config = dict(
    num_hidden_layers=9,
    hidden_size=128,
    num_attention_heads=4,
    num_key_value_heads=1,
    head_dim=32,
    intermediate_size=320,
    vocab_size=8192,
    hidden_act='swiglu',
    norm='layernorm',
    norm_place='pre',
    norm_eps=1e-05,
    positions='rope',
    rope_theta=10000.0,
    rope_fraction=1.0,
    qk_norm=True,
    attn_scale=0.177,
    bias='none',
    tie_word_embeddings=False,
    parallel_block=False,
    extras=['capped logits'],
    init='normal',
    init_std_qkv=0.0442,
    init_std_o=0.0,
    init_std_up=0.0442,
    init_std_down=0.0,
    optimizer='adam_atan2',
    learning_rate=0.00175,
    lr_mult_o=1.06,
    beta1=0.95,
    beta2=0.99,
    lr_head=0.00527,
    warmup_steps=267,
    schedule='wsd',
    decay_fraction=0.93,
    decay_shape='linear',
    final_lr_fraction=0.05,
    batch_tokens=[8192, 16384, 24576],
    max_seq_len=1024,
    doc_mask=True,
    train_tokens=130000000,
    max_steps=8568,
    dataset='wikipedia_en',
)
Each number is 200 + 40 x the weight over its row's rms, rounded and kept within 0 to 999. Layers, rows and columns count from 0. The size before them is the row's rms in percent of the matrix's.

# layer 6 MLP up, 320x128, rms 0.101, rows 280-298, columns 0-127
097,263,163,185,246,210,227,242,219,180,183,118,181,133,206,173,221,148,225,178,177,217,228,163,154,217,172,189,229,219,163,218,245,142,223,198,201,166,207,191,214,215,220,287,226,205,91,223,241,195,175,134,136,180,163,154,225,173,270,241,203,231,222,237,145,196,140,277,162,209,234,162,222,206,163,191,261,156,168,182,195,226,224,188,191,287,215,233,251,148,297,206,148,191,165,271,236,204,185,184,140,193,195,195,226,222,257,222,149,223,172,154,206,266,209,127,233,124,249,200,244,147,157,213,238,157,149,133,222
103,121,263,204,174,209,170,241,256,234,128,229,150,258,235,154,221,195,211,249,233,192,218,255,263,232,205,239,230,185,155,195,240,145,210,174,183,132,168,203,184,208,182,178,104,171,208,165,122,186,167,195,159,204,260,223,237,298,172,256,234,256,125,186,250,167,185,177,242,224,248,178,218,211,234,227,198,150,163,197,244,149,141,224,142,117,215,213,201,294,169,196,140,228,184,232,203,220,188,164,236,220,154,193,253,247,217,187,178,228,180,184,188,242,183,250,198,211,170,193,276,288,176,205,266,192,187,194,131
093,173,277,190,202,229,190,180,208,131,201,198,192,185,224,205,213,215,213,194,254,172,160,141,186,216,165,256,198,260,216,199,173,289,181,206,224,237,222,79,316,160,210,186,173,183,255,179,228,240,163,216,210,206,216,181,168,105,188,195,187,283,211,236,253,193,216,249,233,236,187,158,176,242,138,228,198,239,133,227,219,122,240,149,204,198,172,232,176,244,253,147,162,208,187,147,170,174,257,158,166,205,232,148,284,203,168,111,170,227,120,179,193,241,206,181,205,159,229,170,140,267,196,197,214,240,144,184,203
093,259,146,214,138,111,195,206,207,193,181,216,268,241,249,203,200,185,145,156,243,225,153,156,214,204,226,212,158,178,222,220,166,289,159,199,178,132,158,252,237,187,196,210,101,211,252,190,230,238,239,197,230,225,200,254,189,200,187,154,201,220,191,263,139,198,219,204,190,299,262,198,215,256,161,210,205,240,237,126,254,142,183,151,188,170,134,218,161,209,162,213,189,149,144,264,243,182,107,202,197,208,206,217,181,235,239,175,235,186,148,128,200,274,257,185,176,194,249,145,264,235,267,214,197,189,200,154,173
107,204,145,244,181,126,260,209,201,205,238,174,160,233,193,167,215,202,238,203,187,174,210,188,210,201,148,223,263,170,210,224,175,223,223,211,210,209,106,163,200,173,177,121,212,260,244,203,198,152,195,256,159,199,255,213,219,196,111,139,207,196,138,220,226,223,119,131,148,195,142,116,285,165,188,239,265,206,221,247,289,212,171,252,250,291,205,209,150,225,152,218,259,242,178,206,149,205,165,191,169,257,206,219,196,223,133,175,125,275,219,204,155,191,206,205,206,200,228,224,208,266,159,197,158,190,272,217,232
093,209,192,196,247,182,189,260,228,152,218,195,184,207,278,169,160,139,198,217,269,187,233,199,214,236,232,189,64,242,227,232,164,192,224,185,189,218,185,262,182,199,203,178,189,207,242,229,193,190,232,226,159,125,166,271,230,214,221,198,150,129,159,259,278,171,182,210,228,169,148,156,220,168,192,201,158,180,150,233,206,227,195,159,213,145,222,222,238,232,186,207,223,271,206,135,246,215,112,186,150,306,161,218,208,223,187,211,198,203,226,296,206,185,189,104,149,220,194,124,130,219,231,209,193,224,190,209,104
090,201,175,186,204,215,200,184,179,188,283,158,162,230,197,166,175,248,287,231,179,196,173,185,179,186,197,260,228,189,176,214,174,103,199,231,226,250,109,251,187,179,183,271,184,145,208,228,197,157,205,228,188,237,293,246,226,184,186,111,293,238,216,158,148,181,246,103,207,195,187,212,167,227,208,189,255,204,246,225,246,239,188,159,270,268,117,209,151,227,213,186,177,191,192,190,225,245,164,231,197,224,229,207,242,175,235,210,118,197,178,177,256,190,177,267,177,153,216,180,209,256,139,162,136,189,156,230,282
094,179,170,172,152,168,233,137,260,211,208,179,204,196,242,96,180,192,178,212,194,203,171,231,223,230,196,243,156,146,205,222,148,186,186,148,180,206,171,299,199,278,244,203,130,161,270,207,219,195,219,250,168,152,220,200,228,226,211,174,189,218,201,143,196,223,194,178,183,272,268,146,228,157,195,207,222,261,301,228,179,192,150,177,159,120,179,138,151,189,218,303,155,218,226,168,205,182,233,216,194,139,184,169,183,241,222,187,205,181,170,247,169,192,229,171,148,187,156,327,225,225,252,236,283,197,226,220,163
098,161,209,212,183,287,220,178,196,182,202,242,264,171,172,233,226,209,174,172,179,212,244,182,258,197,196,238,190,167,293,197,270,265,239,135,246,236,133,177,153,149,156,174,158,284,101,236,190,195,235,175,220,208,289,204,191,137,251,166,212,113,234,278,181,172,224,185,169,185,183,144,184,169,163,205,150,221,212,181,220,264,184,237,239,149,207,221,192,206,208,246,183,206,265,196,158,143,183,198,225,226,209,213,208,169,222,253,234,166,288,157,231,187,144,150,228,157,155,194,201,234,242,220,169,188,299,243,237
089,163,190,162,195,209,188,143,214,185,184,221,195,199,240,134,196,198,251,184,192,200,178,193,236,181,190,230,176,173,151,180,285,145,310,250,152,225,249,225,183,244,218,148,206,241,228,221,217,273,184,199,148,294,150,218,177,184,186,208,238,177,235,221,231,172,177,165,291,202,169,238,196,221,175,158,256,238,165,182,243,217,144,217,209,247,150,117,176,239,193,162,232,240,167,236,186,269,179,86,181,219,172,257,177,215,189,189,225,281,208,212,281,252,146,156,188,170,127,272,126,152,209,209,167,201,220,167,188
096,175,188,160,203,207,253,252,214,260,233,148,209,233,194,266,208,177,167,223,212,218,230,166,176,180,214,164,190,215,189,227,136,240,145,195,240,254,90,247,283,190,177,236,210,168,210,181,210,181,147,211,218,313,302,152,218,205,224,177,123,157,173,151,195,248,110,212,83,265,227,137,145,225,214,230,224,251,187,237,219,193,177,233,156,218,156,179,162,191,179,191,161,207,217,222,198,165,191,167,150,195,155,185,218,226,236,210,183,265,200,174,145,241,190,245,238,209,141,209,242,190,295,181,191,197,244,157,206
101,170,192,237,183,173,243,294,217,120,207,144,223,221,189,127,183,206,183,147,186,171,166,149,236,247,205,272,183,144,141,201,208,238,180,185,221,159,206,250,240,220,157,185,187,179,163,186,147,195,190,156,272,187,179,197,266,240,162,261,253,180,252,130,136,218,239,250,220,143,206,209,243,222,227,132,178,232,223,186,179,134,179,191,239,219,147,258,190,245,237,196,208,196,252,226,167,225,234,165,203,274,175,179,234,169,179,184,284,218,126,223,221,220,131,156,141,193,215,196,261,213,144,105,290,210,191,202,210
106,196,225,260,83,179,208,260,261,205,184,274,236,129,230,243,196,205,218,272,279,177,223,180,216,214,163,149,191,199,292,221,173,176,191,212,168,168,139,206,196,190,121,207,202,168,212,194,218,210,143,257,152,219,155,265,261,217,207,173,186,155,200,214,193,170,199,173,204,265,183,179,179,211,191,189,213,184,193,131,188,218,124,181,271,217,192,234,188,223,129,201,214,226,142,165,109,212,211,253,116,194,239,199,214,129,251,213,176,162,257,214,174,186,154,118,183,226,170,200,158,251,151,243,202,230,204,238,280
107,275,203,155,195,190,202,253,205,194,167,175,132,228,206,127,174,180,218,202,125,240,229,257,194,220,199,180,232,222,197,229,180,195,180,118,224,212,181,200,241,208,257,173,169,150,149,268,261,170,173,154,223,203,246,160,204,267,194,234,217,235,87,164,194,171,164,231,338,136,224,190,174,242,227,171,197,171,237,194,187,242,126,150,119,244,253,225,162,177,147,214,160,213,193,141,158,213,140,183,185,185,197,210,238,234,144,271,244,227,157,227,184,217,204,269,213,121,206,218,208,176,263,166,161,206,187,181,185
087,136,205,199,191,188,241,309,229,239,208,278,249,183,240,204,166,160,150,214,208,232,213,253,163,191,220,215,186,254,196,149,178,174,197,147,219,244,124,206,236,227,158,151,211,156,258,211,188,235,203,264,267,144,179,139,254,218,170,245,215,232,265,166,174,192,98,166,143,195,162,171,255,177,146,197,184,212,230,226,197,111,159,182,197,191,208,179,201,209,214,139,209,160,199,194,248,287,247,251,237,154,188,203,244,157,262,162,246,160,210,311,145,208,227,168,198,233,210,232,197,139,225,225,200,153,214,172,157
099,120,183,214,177,221,297,123,216,187,214,152,193,230,243,230,224,195,122,232,200,206,192,304,166,143,195,225,224,164,183,216,201,179,218,196,131,247,136,212,155,119,189,208,168,207,181,182,231,215,155,236,219,185,285,174,201,237,187,243,224,188,242,156,198,215,152,242,159,198,195,177,173,171,266,254,220,202,119,174,250,261,188,74,199,231,206,211,148,132,210,213,201,237,229,223,252,223,196,214,183,173,186,176,208,201,279,172,114,186,223,150,198,184,296,208,196,254,182,205,228,197,260,233,192,192,282,200,230
105,183,243,126,212,175,197,195,192,204,214,244,211,245,204,178,187,241,153,257,232,206,259,246,169,201,160,207,178,206,166,233,221,243,247,174,173,135,249,148,194,249,256,225,204,275,216,191,162,185,140,103,197,253,199,162,174,159,210,236,244,254,173,221,188,194,182,199,176,284,280,210,218,133,157,121,167,252,164,143,194,130,190,161,260,136,164,157,178,196,174,219,190,157,165,243,189,156,301,185,157,184,197,203,170,218,142,201,214,244,212,159,190,188,239,190,234,276,168,218,262,171,226,205,256,200,286,279,174
097,192,182,255,198,174,189,150,163,243,219,175,217,192,231,238,197,188,173,192,274,156,161,208,215,246,228,274,106,194,204,224,244,227,248,172,143,244,198,189,143,175,165,197,231,234,232,198,303,213,311,195,209,274,235,173,221,152,178,162,198,158,135,242,182,201,216,245,117,169,120,175,227,110,176,187,173,233,160,196,185,192,262,200,194,191,208,145,202,189,206,221,238,189,245,151,184,210,187,267,228,223,238,224,182,178,240,182,230,197,192,161,87,237,241,133,153,232,165,218,182,98,228,193,213,240,161,250,223
099,174,208,257,211,120,164,176,226,173,223,217,193,219,158,153,196,133,197,243,241,253,295,235,151,196,231,157,218,221,161,139,201,250,212,205,194,199,184,261,198,154,163,259,199,167,209,166,218,216,185,203,239,147,233,192,158,148,226,278,180,190,84,234,150,154,228,218,202,225,237,257,247,239,78,203,240,233,254,204,199,145,169,214,149,211,243,167,194,276,184,216,186,183,201,163,191,207,175,115,190,240,178,204,232,247,270,238,240,256,183,229,227,221,189,172,216,234,263,180,207,186,223,232,185,191,116,126,256
# layer 6 MLP down (transposed), 320x128, rms 0.0991, rows 280-297, columns 0-127
097,275,236,146,145,175,237,255,119,238,179,197,168,217,238,170,217,206,171,174,192,172,216,243,267,239,182,180,144,171,208,223,254,235,220,248,350,182,149,201,291,178,229,289,170,214,193,221,249,160,199,215,160,154,192,151,136,220,141,214,134,202,209,209,223,182,210,201,185,183,222,212,188,242,246,229,183,179,179,155,192,251,235,214,167,241,220,261,202,195,154,116,181,131,228,181,225,174,216,204,130,218,161,238,166,228,155,269,213,218,203,215,132,199,221,195,274,215,231,177,139,203,159,192,134,210,149,135,207
102,279,213,217,183,149,287,227,190,163,167,283,184,244,175,210,214,195,192,243,192,208,233,104,234,307,170,248,291,151,194,202,172,162,183,209,174,148,195,168,215,176,187,161,220,199,270,189,141,162,147,226,228,201,182,165,216,209,275,194,249,174,139,221,281,186,216,111,157,266,202,207,203,192,185,224,144,174,174,186,221,248,253,147,177,218,235,200,141,125,220,204,186,194,191,155,154,229,233,252,206,160,191,200,239,246,261,238,201,237,139,222,162,164,279,220,177,247,164,187,216,174,133,238,231,213,158,168,181
097,131,101,211,178,188,249,227,199,189,182,229,204,220,193,218,150,215,160,204,204,275,223,179,138,173,167,152,211,185,255,192,259,148,176,216,227,228,215,212,302,168,218,220,212,178,130,224,174,155,240,204,115,194,236,190,245,290,127,216,225,184,153,214,206,292,170,158,216,252,200,196,228,210,249,211,279,172,173,207,158,255,236,154,270,193,274,215,223,209,129,236,249,188,222,252,176,207,174,156,212,140,211,168,279,192,257,179,179,186,148,156,145,268,180,229,239,138,194,177,237,207,174,232,177,196,229,148,180
095,258,173,202,154,210,167,206,201,136,221,237,269,262,218,215,204,278,188,251,176,175,146,141,185,214,135,185,237,177,174,229,159,147,213,190,144,198,198,155,245,187,230,227,255,168,177,233,156,221,203,255,173,167,278,226,198,192,179,179,185,158,130,180,267,164,243,237,281,198,168,215,144,202,162,214,136,241,206,181,287,202,237,130,156,209,182,278,130,203,224,240,171,265,204,250,260,232,201,264,292,198,183,223,182,162,146,193,181,278,134,173,197,146,239,237,133,202,144,198,210,180,231,172,183,204,204,202,170
101,257,217,172,265,276,182,228,170,223,153,215,177,121,187,165,159,219,209,127,253,168,201,172,162,205,134,233,256,214,247,229,195,115,242,304,179,230,188,241,228,112,201,215,234,228,184,238,190,252,189,200,182,156,135,151,136,182,235,246,190,134,237,185,169,149,140,197,147,206,230,210,282,112,204,157,195,239,278,159,233,189,234,206,162,201,227,150,164,223,170,173,228,204,171,229,212,196,161,204,167,305,175,185,154,193,222,206,220,218,213,224,197,170,174,224,219,291,224,169,236,163,192,229,258,159,183,178,220
095,207,231,208,165,192,125,175,175,161,231,141,189,214,204,189,152,242,185,226,223,137,219,178,252,160,187,206,207,171,220,227,155,195,225,63,234,249,200,165,170,204,222,240,147,121,201,210,251,150,200,294,121,273,194,220,246,198,203,176,227,195,147,184,196,197,224,218,124,110,242,201,228,212,221,186,261,164,182,189,246,169,207,227,210,219,310,227,307,230,134,222,188,215,180,234,240,190,225,226,232,190,166,185,207,245,197,214,178,171,209,247,158,198,131,103,225,212,198,148,147,241,171,226,159,213,249,171,200
093,163,170,237,190,185,172,199,175,206,238,207,169,101,212,197,199,227,236,149,194,292,225,173,182,140,220,164,112,123,230,222,244,189,170,249,196,162,216,207,180,197,205,307,210,204,270,208,125,221,151,252,209,228,209,238,209,211,164,151,172,190,215,214,254,253,203,215,159,189,248,173,198,204,145,252,128,244,160,210,208,210,170,220,252,161,249,256,243,159,142,282,273,234,198,160,190,180,170,150,225,221,172,199,146,168,245,174,213,251,164,172,144,249,220,246,232,260,190,266,170,253,234,184,154,145,170,130,225
094,161,216,205,278,183,203,176,153,146,197,181,211,258,169,190,202,255,215,241,124,283,171,137,231,207,163,201,248,259,185,229,220,230,216,218,214,164,285,172,227,116,161,212,212,105,220,209,183,251,165,169,168,215,267,206,125,281,151,200,230,222,195,138,210,217,202,127,188,176,179,147,223,184,172,237,245,195,231,248,241,238,172,193,238,120,196,222,205,148,262,213,212,150,215,178,199,251,188,230,255,148,200,290,240,240,208,141,148,202,245,200,271,249,136,202,220,211,186,162,209,165,139,219,170,204,143,178,194
094,201,209,219,237,207,169,178,228,277,152,201,225,256,229,179,182,142,229,200,151,171,139,222,218,277,195,249,189,222,221,219,200,146,168,178,215,166,238,185,197,196,219,199,243,147,231,237,185,226,195,185,155,193,167,182,231,152,278,184,130,234,195,183,209,79,273,230,204,250,221,175,199,153,226,195,204,190,157,205,191,148,194,174,227,174,208,176,220,217,214,211,183,187,146,171,249,202,256,212,182,148,311,162,210,258,170,261,152,209,226,186,204,224,166,193,261,270,158,153,254,248,155,184,256,340,166,109,158
092,138,171,219,174,171,196,227,217,233,168,234,253,196,211,219,205,116,190,218,220,189,243,130,219,120,158,233,112,203,292,205,238,168,220,220,206,198,186,285,150,187,184,197,164,201,208,203,245,192,195,213,225,170,240,193,119,276,155,166,164,207,120,197,206,195,221,201,85,180,194,144,232,162,207,234,305,165,223,235,243,178,172,168,249,206,211,277,211,225,196,212,289,216,172,178,236,155,145,226,224,243,227,205,157,248,237,182,222,143,199,255,166,164,266,213,230,123,227,154,186,141,201,225,230,211,175,154,180
097,189,141,201,208,134,245,218,196,138,162,213,179,256,177,243,200,243,246,235,158,188,161,240,180,142,206,160,193,254,241,214,215,251,246,231,190,163,112,229,254,183,228,207,220,226,169,196,278,231,123,188,170,241,269,188,203,200,203,224,128,106,162,336,186,172,124,195,167,223,242,245,131,254,201,203,226,197,197,220,228,224,233,223,224,143,245,126,242,151,180,150,223,200,190,189,181,129,267,129,191,160,159,181,228,226,223,209,252,210,224,233,198,222,161,156,250,205,166,175,194,194,208,237,164,132,226,225,206
100,196,159,193,155,220,242,131,170,184,247,211,143,229,163,190,182,74,163,195,209,258,202,175,208,111,265,201,260,197,235,224,273,195,151,289,219,242,196,189,125,150,214,198,276,155,171,185,189,197,212,182,199,194,239,160,226,250,174,207,199,223,173,272,216,229,175,255,190,198,154,115,224,177,206,236,233,140,270,148,214,238,213,273,151,198,190,181,180,242,261,170,263,180,191,182,116,180,223,206,235,230,208,169,138,233,111,206,286,218,207,211,205,204,233,181,146,167,190,247,197,212,224,171,237,147,197,185,193
109,216,158,208,242,216,173,240,219,228,154,232,211,296,191,259,237,235,263,226,231,80,133,187,200,248,122,156,233,215,247,206,169,136,236,186,181,166,261,175,264,125,158,156,259,205,222,242,234,208,183,235,159,137,129,216,242,199,163,193,206,217,217,199,250,174,196,196,247,246,218,222,198,185,212,158,163,221,191,182,261,195,149,152,203,178,169,220,162,201,171,188,190,212,252,225,211,186,197,152,229,195,76,210,225,202,256,131,191,192,209,196,228,205,200,174,194,260,168,163,185,215,140,251,92,254,145,253,189
103,232,137,149,207,182,249,243,207,178,163,224,198,228,249,66,236,158,175,177,129,207,155,273,250,109,203,209,223,214,188,220,207,264,251,222,182,232,195,173,216,170,244,195,143,218,186,134,188,233,225,166,100,204,261,190,263,167,156,227,220,193,167,154,176,210,220,263,252,226,226,224,194,185,240,262,218,191,157,195,180,193,229,218,190,201,191,180,144,177,224,213,204,164,164,198,181,180,214,197,242,136,253,196,186,177,201,265,202,264,223,209,137,231,235,249,209,221,216,335,208,208,146,102,183,163,214,147,204
091,185,178,182,222,199,158,201,170,130,143,154,137,226,224,200,206,220,224,244,188,202,220,201,189,162,289,169,232,193,174,151,192,145,232,273,166,165,265,264,148,239,210,193,217,196,224,142,200,182,285,151,227,196,156,211,167,225,152,279,182,171,107,207,204,186,232,207,173,259,200,240,161,222,274,244,188,186,168,182,214,169,211,172,120,183,280,176,179,147,147,154,190,159,228,204,242,219,231,196,164,213,101,195,192,261,163,246,270,225,225,257,253,146,257,223,236,230,254,213,176,205,210,283,159,158,227,151,219
099,186,237,221,208,213,213,257,174,176,201,148,199,153,241,200,187,194,134,250,199,251,221,236,238,196,163,216,238,139,169,195,155,225,178,336,192,202,211,160,227,197,141,270,132,159,244,157,148,172,266,231,221,177,258,284,197,203,159,181,160,233,176,188,189,293,142,219,127,208,137,165,240,169,178,152,194,213,217,206,216,194,192,247,214,196,159,199,191,155,269,183,160,216,186,192,170,214,169,192,172,228,168,171,168,165,198,245,219,209,144,217,286,208,274,158,166,237,234,262,225,291,197,162,199,115,219,251,141
104,201,191,185,154,214,149,172,163,224,177,192,231,234,210,245,200,155,180,174,232,102,209,200,219,177,232,190,235,200,282,145,248,189,190,186,125,232,162,151,151,190,175,255,154,121,273,228,202,119,202,182,225,132,119,224,212,116,170,214,212,233,266,220,164,213,198,172,130,244,155,150,170,164,239,197,173,211,221,195,206,200,201,218,233,218,219,205,159,217,207,211,284,222,156,193,219,272,250,246,196,132,182,168,232,198,162,309,248,182,242,206,235,215,185,250,274,91,187,186,189,218,214,202,236,257,217,225,151
096,195,220,202,190,246,145,180,141,234,164,210,259,199,159,189,200,242,191,162,287,75,196,182,213,297,233,223,191,121,192,162,136,284,156,93,177,90,198,193,208,220,216,222,226,245,199,233,180,209,201,205,263,210,179,213,193,150,172,215,188,258,195,187,234,224,168,239,170,249,253,202,200,165,129,197,232,167,222,196,238,160,151,166,229,235,128,220,253,196,210,195,223,241,249,220,204,231,279,218,181,214,225,242,208,226,187,122,182,157,155,201,251,189,153,173,214,172,192,170,203,191,116,203,249,256,174,150,224
# layer 6 MLP gate, 320x128, rms 0.109, rows 281-298, columns 0-127
098,191,131,201,106,156,153,182,269,169,218,206,208,228,146,240,182,188,150,265,182,166,153,244,220,198,250,156,161,213,194,233,306,193,215,230,238,163,271,172,161,192,213,273,235,189,167,215,231,235,169,232,277,233,184,118,148,152,175,194,226,221,150,183,173,193,182,234,209,174,249,188,307,183,151,186,241,239,282,179,177,183,131,193,148,195,211,185,220,152,115,162,207,211,222,171,228,170,266,224,220,174,212,162,243,170,157,163,287,227,220,233,204,198,208,185,205,162,170,203,219,161,239,199,232,200,124,246,266
096,189,220,186,270,218,214,187,155,236,257,149,233,162,219,242,213,154,139,283,204,183,247,182,129,201,206,145,118,168,236,204,214,216,244,190,186,162,182,243,243,177,243,177,165,159,234,266,279,194,232,168,181,199,225,160,211,198,163,200,230,205,137,232,191,169,187,213,205,168,169,157,301,187,188,222,219,248,174,211,174,247,167,249,170,245,266,166,194,301,240,235,185,122,227,148,140,275,228,230,167,178,215,219,193,182,230,160,215,206,147,107,214,237,169,161,235,193,147,185,173,241,303,257,142,217,192,220,183
093,218,262,197,160,133,202,172,232,181,160,226,130,270,97,199,268,159,206,188,184,213,177,261,177,234,175,177,223,196,265,174,203,195,197,186,200,242,214,294,270,175,201,163,201,260,212,199,203,189,182,240,223,159,220,194,226,176,201,236,205,262,180,185,162,211,165,200,130,124,281,213,183,178,221,278,209,157,190,235,144,251,169,214,206,226,197,185,188,207,262,293,181,120,194,177,170,227,219,120,229,102,213,239,218,201,130,212,158,149,219,272,221,234,189,160,213,209,230,181,174,227,119,220,137,208,262,238,201
102,149,259,252,194,231,181,270,166,173,212,149,163,185,216,174,199,155,177,223,144,145,189,223,251,246,193,225,175,192,203,295,161,204,147,199,224,246,262,257,236,250,221,213,272,161,154,271,184,212,136,145,196,127,163,183,221,172,184,176,199,251,250,250,217,173,209,182,200,137,193,181,172,126,205,190,211,139,232,186,257,237,178,163,276,170,205,246,290,144,276,214,192,179,160,206,225,183,263,264,222,238,197,231,206,110,205,153,235,196,202,244,238,153,203,155,164,129,139,184,212,185,159,218,216,232,140,183,183
094,239,226,205,136,195,70,161,173,202,179,246,239,145,183,157,169,209,182,208,173,199,167,226,270,208,191,191,162,261,231,253,207,208,115,238,146,214,228,201,132,266,163,262,201,220,231,222,240,179,181,195,218,126,133,166,188,231,192,141,173,214,270,227,223,139,237,159,252,207,232,211,197,275,169,180,209,232,232,237,198,161,200,169,119,237,242,170,156,106,203,186,193,192,190,196,249,177,208,206,247,211,232,222,150,174,249,212,220,213,224,257,236,275,234,295,225,163,246,170,197,164,233,181,123,218,215,183,138
103,231,120,208,241,118,190,102,147,166,184,168,153,306,89,120,222,235,228,246,224,139,172,231,220,188,242,281,210,250,189,167,163,213,220,252,155,246,162,221,274,164,232,224,197,256,159,183,269,188,210,200,188,190,173,203,173,228,135,172,232,232,203,249,184,208,237,174,174,187,237,183,180,205,159,189,169,196,286,187,253,208,162,236,216,195,206,238,195,191,239,193,253,152,224,198,256,219,165,266,273,159,216,200,207,168,221,134,225,184,192,215,158,211,229,150,205,137,210,188,212,204,158,293,221,209,155,229,224
093,221,132,263,166,211,177,158,174,211,184,211,159,205,225,201,235,243,150,154,199,160,251,209,275,193,241,178,190,215,231,216,132,194,197,196,96,207,242,181,208,189,203,154,206,230,187,254,329,221,187,201,154,191,151,160,279,213,173,219,148,205,212,187,214,198,192,238,212,213,203,240,160,135,184,212,165,214,139,223,231,191,177,187,222,241,174,247,248,234,235,293,222,197,206,222,187,141,246,179,234,205,231,244,181,154,247,89,149,253,155,123,125,188,171,175,207,229,147,151,157,205,271,140,172,223,250,242,253
091,260,176,218,186,206,236,271,173,191,195,198,199,115,218,122,194,161,217,197,181,164,221,172,160,214,211,247,156,137,227,274,149,170,141,249,193,213,192,247,202,211,201,210,243,57,147,210,159,212,236,159,171,211,254,149,213,257,222,219,171,194,231,182,179,211,162,219,119,192,215,176,259,135,188,162,259,233,238,169,147,223,231,175,253,247,191,206,164,123,164,240,126,163,230,144,214,255,272,247,162,250,185,211,156,145,182,177,249,230,217,274,197,210,170,189,206,198,198,197,234,203,278,217,244,207,210,156,137
101,148,238,250,261,141,226,255,212,156,209,226,222,228,214,227,193,153,170,233,158,194,185,149,140,221,221,187,234,195,202,190,191,161,139,215,135,207,113,217,166,254,227,162,231,194,223,238,185,204,184,224,144,166,182,187,208,176,141,205,261,186,182,200,193,189,150,258,189,182,146,148,191,193,209,113,206,181,173,249,154,327,202,136,151,150,201,186,237,277,182,229,235,166,224,208,197,263,195,206,196,176,258,148,140,345,240,201,227,229,226,206,182,209,224,178,213,226,152,115,226,193,269,180,262,236,189,163,232
095,245,235,200,216,165,145,186,194,240,273,183,280,133,178,200,242,221,193,196,287,136,207,151,264,226,168,240,264,262,184,271,240,183,192,236,169,243,131,169,191,166,185,209,159,206,263,185,203,198,198,287,208,156,239,221,188,170,100,181,138,225,255,144,204,202,210,160,207,154,149,229,248,254,178,266,232,229,127,165,231,198,245,171,178,173,284,172,149,213,184,230,169,162,234,158,183,233,197,179,193,195,245,143,172,196,174,201,163,168,150,247,137,210,263,164,154,139,188,220,136,210,200,220,233,229,193,179,155
104,207,239,167,191,149,252,160,206,121,131,211,188,217,233,192,214,213,212,279,166,126,187,210,210,263,197,169,224,218,157,144,212,199,163,225,184,165,154,259,151,200,142,226,124,176,119,147,174,236,268,173,195,134,141,253,213,243,212,225,204,165,212,166,179,164,263,229,186,230,192,159,98,177,268,138,206,173,194,141,199,279,192,204,255,191,209,182,265,216,165,188,191,156,223,181,287,216,231,189,163,184,236,179,227,163,236,209,263,288,202,242,157,247,164,247,216,159,211,178,177,209,180,165,242,254,217,204,270
110,212,274,142,193,143,220,184,246,204,141,238,130,206,229,182,190,178,203,160,127,163,137,267,149,246,222,141,159,139,287,137,148,181,179,228,172,180,197,208,162,152,249,220,202,175,116,186,192,201,156,192,208,156,193,183,167,256,194,147,275,190,168,181,155,139,284,181,204,249,181,285,207,197,214,220,179,150,215,234,212,233,201,166,174,259,250,200,222,211,247,234,174,196,251,214,190,196,172,204,253,165,265,201,128,221,142,260,191,228,277,123,194,206,191,226,236,208,197,191,242,225,255,196,193,229,286,243,209
111,233,190,161,167,256,221,189,130,142,217,192,116,195,145,206,186,250,225,155,198,154,149,268,225,256,204,181,247,225,296,193,126,211,171,182,197,118,174,209,247,227,211,135,175,197,194,193,165,221,189,156,173,206,208,236,126,230,102,192,188,204,166,256,243,189,292,177,250,184,216,163,183,201,135,194,219,227,231,260,255,203,152,213,145,186,222,165,157,176,169,228,150,113,222,219,248,125,218,158,236,191,245,226,188,196,193,183,209,243,172,188,211,216,197,180,238,170,158,240,247,186,225,286,258,257,187,138,149
091,154,186,230,164,152,185,235,294,159,219,221,173,220,200,162,191,165,181,173,194,192,153,173,256,281,248,178,176,272,198,225,175,250,120,171,108,229,211,236,224,228,183,158,215,203,185,227,230,196,145,236,226,158,220,269,174,161,266,283,223,232,250,100,236,135,219,142,181,121,177,150,122,150,193,166,209,174,167,188,232,192,147,209,160,279,207,220,247,209,205,236,217,241,184,170,212,252,221,223,174,193,196,156,234,167,185,187,133,225,206,204,199,189,246,145,263,206,223,176,203,148,311,166,221,198,203,165,209
099,190,162,308,287,128,241,104,195,157,152,189,180,257,187,183,183,219,190,177,224,153,171,172,191,221,263,187,159,128,252,207,214,252,153,196,118,126,200,242,237,177,226,167,248,212,193,164,213,272,168,222,204,220,200,177,229,233,207,184,222,192,143,207,113,216,184,220,162,191,147,197,225,179,240,253,197,253,184,211,229,217,154,90,235,213,204,282,194,162,184,233,144,221,289,213,279,166,202,192,184,119,202,199,184,188,214,164,167,235,185,200,198,193,249,190,202,200,228,175,254,224,242,168,286,202,236,203,244
108,182,194,251,245,144,245,192,183,245,215,241,215,227,167,155,215,186,190,180,154,161,179,218,249,187,226,134,220,129,199,216,236,240,164,237,237,198,185,169,260,203,184,217,217,244,198,233,294,167,161,191,235,125,229,213,233,198,142,148,224,178,155,189,183,207,209,181,140,169,197,224,208,175,173,253,309,186,218,241,209,248,142,259,171,249,140,153,168,240,222,226,174,181,188,257,139,199,174,161,271,135,256,191,219,156,259,171,195,225,200,140,197,156,244,189,176,137,135,211,223,205,215,280,155,267,207,95,269
097,217,167,240,210,214,126,203,170,135,166,225,227,209,188,131,162,220,229,163,253,213,197,192,175,199,229,215,257,178,270,176,225,221,148,185,213,147,215,249,233,236,228,189,196,215,144,266,157,176,162,218,184,135,121,240,203,209,186,173,231,214,237,221,167,161,187,210,152,199,328,278,206,169,153,174,220,226,205,123,285,135,138,226,181,225,159,227,246,147,260,244,187,165,214,238,210,183,206,140,235,119,212,232,187,187,237,170,229,206,122,265,230,231,147,232,235,141,196,164,222,221,216,198,242,186,259,131,257
102,162,204,177,161,225,189,162,195,265,224,218,195,200,153,155,187,202,166,123,119,186,186,239,160,181,173,153,218,207,191,186,191,242,162,230,160,271,194,165,233,294,212,186,296,178,189,246,215,215,181,197,228,173,239,176,212,168,136,117,167,267,260,233,234,247,217,110,199,151,121,208,191,175,182,218,197,228,227,204,208,189,194,275,259,252,276,225,145,216,314,138,179,223,163,205,156,246,204,296,194,173,221,126,200,180,198,172,225,226,225,185,141,231,270,239,212,140,157,213,208,241,178,199,219,199,211,181,206